From a checkpoint of a small transformer trained on Wikipedia: capped logits.
Each number is 128 + 32 x the weight over the matrix's rms, rounded and kept within 0 to 255. Layers, rows and columns count from 0. Numbers have three digits each.

# o: layer 6 attention output (transposed), 384x384, rms 0.288, rows 182-191, columns 288-335
# v: layer 6 attention value, 384x384, rms 0.116, rows 183-191, columns 288-335
# q: layer 6 attention query, 384x384, rms 0.1, rows 192-208, columns 288-335
# k: layer 6 attention key, 384x384, rms 0.0974, rows 192-207, columns 288-335
o182:107087094181119114097079104139155151114126118082098162145160119131171122125129104157132126113131122121137157122180041166078140116114112133148137
v183:149107149121144082148061196146110173150094193175114114115080122119144146124088141131137081134132102124094184092151180092132123168206100093112137
o183:124110125143096095067180101117130048200159154080059215204147142069144138092158171156127147080065068132171118083134068117114109163078113148157161
v184:109097154147100183075128147172188163156129069110140149106121195106184156132118148138197133099116159085105109084088155150111083111150186119129106
o184:102140152102235118132124140171090131122170105145116140173187094117048129110093126139139166116149085116120206133179102142138148082104142172152114
v185:107099137066183154167111154147106148138166120145078165197110168166138092193145139108099092069161137134138128160163128100154120126095141120106144
o185:120102128190119109201138096124180134171177112131184131163186068118122109108101117170144115191069145103128120081122171144111138208167127178114146
v186:155115146152141101110126108187075106130080118095156147092166126142108166143156141084087170092133125122125237080161142107143098158093117137164161
o186:118132156171080187133176125107127085147133158149113128162123166149110108189088140162130141075109103166143162140150122097152124144135089133121110
v187:149125115116120159130041144100101111133105062111089121210232148104158182161156124103167130152105099108051076093150153145129107175115126126092096
o187:140116112115104125120087115115129200136078162111153072178102155114131149119123069131142087098085158169140171163140149131123082135129154061198125
v188:095147109079122163113138102067170156122118137101192096066075147179117127162138158100139076147140130139151126120115122102103086113123091201106083
o188:164093102159132145091121178151164078111127176121121109084094120080161119113118145177134127063139145120159102095069182156142114098117106122138155
v189:185162170063055149093136171139175090084116121136118133070119191103147120206034180174165126182235064186154118115052156144162177108113128170166122
o189:129123118177186132170081147116144092123125046108120167098139184124162133135143073099140114121110115120069176167136203119160081137151141092119152
v190:083178148190147047097125178131114133078105111148076128145088158136150031149142131126169179117115082132172155104143138138079155075095102125161145
o190:184115120110116137172129170175137129124096118146152107134130170060149151146127136130150131126142167140081136156087128140129150156145099111134153
v191:122135139119137085114091153167128140136153179126130089088142129179118174156130096104126161129151138149129190116071058221121079125122099105144114
o191:129145091078143112104120118101203089090096110114102232093138092064226177097100145116124110141122130122147167176134152099152112076156187130142118
q192:157136103126111154129114115121168182114113103170107085186127191134116146149090152097163139135142138165107134107123102120128142148097113125141134
k192:148093129128108119145051083148169125151080074110136133136141170094160112157093136111094124111142138129114170147142103108058160150144157135113211
q193:149141128098081156167115164139098113104078119122115148067162117118141111125127112104055124096116140131113160176141106171113141105149111149216114
k193:154163078134140134130138133121092107145136135120123150164117148096149122092150115111094120092114191128140181135176115125126134114106113144149132
q194:102153137137085160129156108163187063144125107159123163156130145126181128154146137101203145072125091190101177096132138112117138165097126065152104
k194:087116190147064154107167149103114134126131117151144169138089146113150158131134243091109094140130180116065156122105115095093143124107145088174113
q195:133150145123176103110135133169134154141109095142179155147124127143123144137129106176081123117140081123137141120143160159132132189121107131136170
k195:117158167094127169152135100136166123155130120147129158157180150080099135095142149160179106113090138115125088127101147130186091128112134127091090
q196:144064118132153135087139136167102154070083131114145117130128195147096151137141129156153125143118098099171140112124149128133149105113112138131065
k196:098154186157131142149162175146075086127118131145151163173120101140117132050153127169104133140103107138144146145132161124089132108131117119180107
q197:121159132141123172117146122170122138109091109069122113097079105137107144087140066123141128139159150133108125154083087153084100130132147114168092
k197:156142098092117076100107141146131168144131107126173102163153101142163128090119058097189101113172080164099166157132107175126111074108108173143072
q198:124113155115146148135142120104129132179100094096134126114131155125185138119182163160092158108159078183103127120075133118142130143111197090064121
k198:125122154123114128162084142107194137103080178122143153098117108107115131138166140161169177039131160102116140110138137153132181106105053122175181
q199:133101129096118137111165177137145146176145143137094142110155145168204136075108115123066157147128132135145105096130118143162140108157099146145129
k199:159132137128128126124147177088151096176135129088151120164132126100147130106100141159120111071108089135150109115121140062153143078122074140118109
q200:156142101143140187147158128110108157123121123144160127143131132116164118128121121161126113134162150106094115097132142144124157082101121170136131
k200:091177143157090167139172120104093112142161114160126138122130092107191111145137114123122125114204117178130135155167109128095151074160099057097096
q201:128162151055110123151090160145109145149118133138143118091124153121144096139124126127104114152075102120127131151165067124077121201088127153155084
k201:164129133117156109161125141167089068162120089120186136148156138129140126155156121105133107131159128112108152109142166101111137177113137161099133
q202:098112124089136134176119088136164104076124183150084115118131172149153150112128123091109113074144176090136140143179107123107124114130178112085173
k202:129084116144086133173158124116083115135101183100081149124123121140161149119088121097139114135123128112134128157121110080145139136142142159141170
q203:106108142157102125131126058112151093108097133098126115143130116140201170105127110137081138126142126100129130151096109117055128150097131110160110
k203:182099121167103126090140124176165113139167115103102092118102145131134177104158089151135173120101145138125118130068136111083128151154099127153130
q204:126178147133158127145147072141122121072080131120151116145109179128102161149117068154096140126156099124092124146148079145081148109152137087115126
k204:137166136111149046141133139137143121120178075106136176123144110117103155120163058097121119157089131105174182181155156135113093074167097132126082
q205:123164101135112130117085164129196133123084101110074113119148121135139186137157158100150084119094145141079136159099104118148088116140106143184143
k205:164117117107109173118146186155139083123089145145094163118149133168140149184135100134113073131115082153208203102169137143120100129122144115159105
q206:160103142134105167105134172128145161094085116111121119108147106128201134174118114117169135134118150132139161182138132062145122150100091148164110
k206:070146147095187205109133174081111137106084148151051111145095148107137154114107152119119107098149105136134126143174159108140093115123147148119090
q207:097129180118135133160133125177133133072136139149086141152100188138050173108158117109171144158134148112100117150096168114121186114119113136143123
k207:115176104171123104153104175166118170082166170129129093137152125153119140061095138143116111125089113151161115132145131145125147084132132129183139
q208:119104081123121114116101082107160114154144110120148117073078089158159137129098169121110154126111181129209124146129114135143102139101142154120100